{"n_layer": 13, "d_model": 128, "n_head": 4, "n_kv_head": 2, "head_dim": 32, "d_mlp": 320, "vocab_size": 8192, "activation": "swiglu", "norm": "rmsnorm", "norm_place": "pre", "norm_eps": 1e-05, "positions": "rope", "rope_base": 10000.0, "rope_fraction": 1.0, "qk_norm": false, "attn_scale": 0.177, "bias": "qkv", "tie_embeddings": false, "parallel_block": false, "init": "normal", "init_std_qkv": 0.0381, "init_std_o": 0.00747, "init_std_up": 0.0381, "init_std_down": 0.00472, "optimizer": "soap_variant", "lr": 0.0132, "lr_mult_up": 0.917, "beta1": 0.95, "beta2": 0.95, "lr_head": 0.0149, "grad_clip": 0.5, "warmup_steps": 200, "schedule": "wsd", "decay_fraction": 0.809, "decay_shape": "linear", "final_lr_fraction": 0.1, "batch_tokens": [32768, 65536], "seq_len": 256, "doc_mask": true, "train_tokens": 148500000, "steps": 3218, "dataset": "wikipedia_en"}
Each number is 200 + 30 x the weight over the matrix's rms, rounded and kept within 0 to 999. Layers, rows and columns count from 0.

# up: layer 2 MLP up, 320x128, rms 0.253, rows 317-319, columns 0-63
# down: layer 2 MLP down (transposed), 320x128, rms 0.257, rows 317-319, columns 0-63
# gate: layer 2 MLP gate, 320x128, rms 0.255, rows 318-319, columns 0-63
up317,181,144,223,195,229,183,222,169,267,184,197,212,227,238,202,179,175,228,171,256,222,203,216,134,242,232,241,187,193,184,195,176,170,174,233,204,253,170,233,245,213,199,163,193,174,231,238,178,221,210,219,144,170,133,135,160,139,209,213,206,160,199,223,199
down317,154,185,180,166,228,221,196,152,234,227,197,189,210,285,201,211,207,158,193,185,176,257,215,183,209,228,194,188,251,140,200,186,145,161,213,215,153,186,183,239,193,189,193,189,194,244,225,211,184,176,212,184,193,158,181,186,159,156,225,251,187,219,198,218
gate318,183,148,168,228,199,148,148,204,210,231,251,216,159,231,239,198,240,142,104,156,174,183,198,183,242,186,183,137,212,191,186,171,232,211,226,210,234,202,205,152,199,243,242,208,198,209,168,173,230,210,161,219,153,190,169,165,189,228,213,182,165,135,199,235
up318,248,212,226,234,181,223,209,212,210,176,170,170,214,196,215,175,172,226,239,217,228,152,199,195,179,220,213,257,243,191,226,228,175,182,241,132,186,197,195,194,173,206,205,205,191,224,224,236,209,203,254,193,215,247,191,231,182,210,210,215,192,194,151,207
down318,180,165,182,215,228,217,168,227,242,237,195,209,215,231,213,130,200,221,184,154,175,175,239,204,183,225,204,174,153,198,229,217,245,212,245,238,242,148,238,199,215,188,211,192,166,214,166,174,192,241,197,230,195,184,146,247,200,228,227,204,242,192,248,210
gate319,210,239,207,223,300,236,235,224,158,208,243,228,156,139,231,221,197,196,179,176,195,162,208,164,204,159,182,197,203,112,146,172,222,144,211,160,242,184,224,199,230,204,190,166,200,160,167,171,174,184,247,223,173,218,211,285,228,236,164,233,206,174,187,150
up319,192,226,165,132,241,221,257,214,245,166,208,194,238,191,227,259,144,189,260,220,274,176,220,196,208,196,191,138,208,187,255,193,215,143,191,206,227,155,182,217,195,121,209,180,260,209,207,170,182,226,204,201,195,221,212,237,244,150,160,273,175,151,169,221
down319,201,200,203,188,263,193,234,245,199,188,285,207,209,153,186,210,213,220,158,247,204,155,200,212,203,223,164,189,226,170,154,229,254,184,244,219,215,186,188,240,182,208,162,177,233,165,181,226,171,151,231,218,173,202,247,224,194,145,193,163,233,225,202,156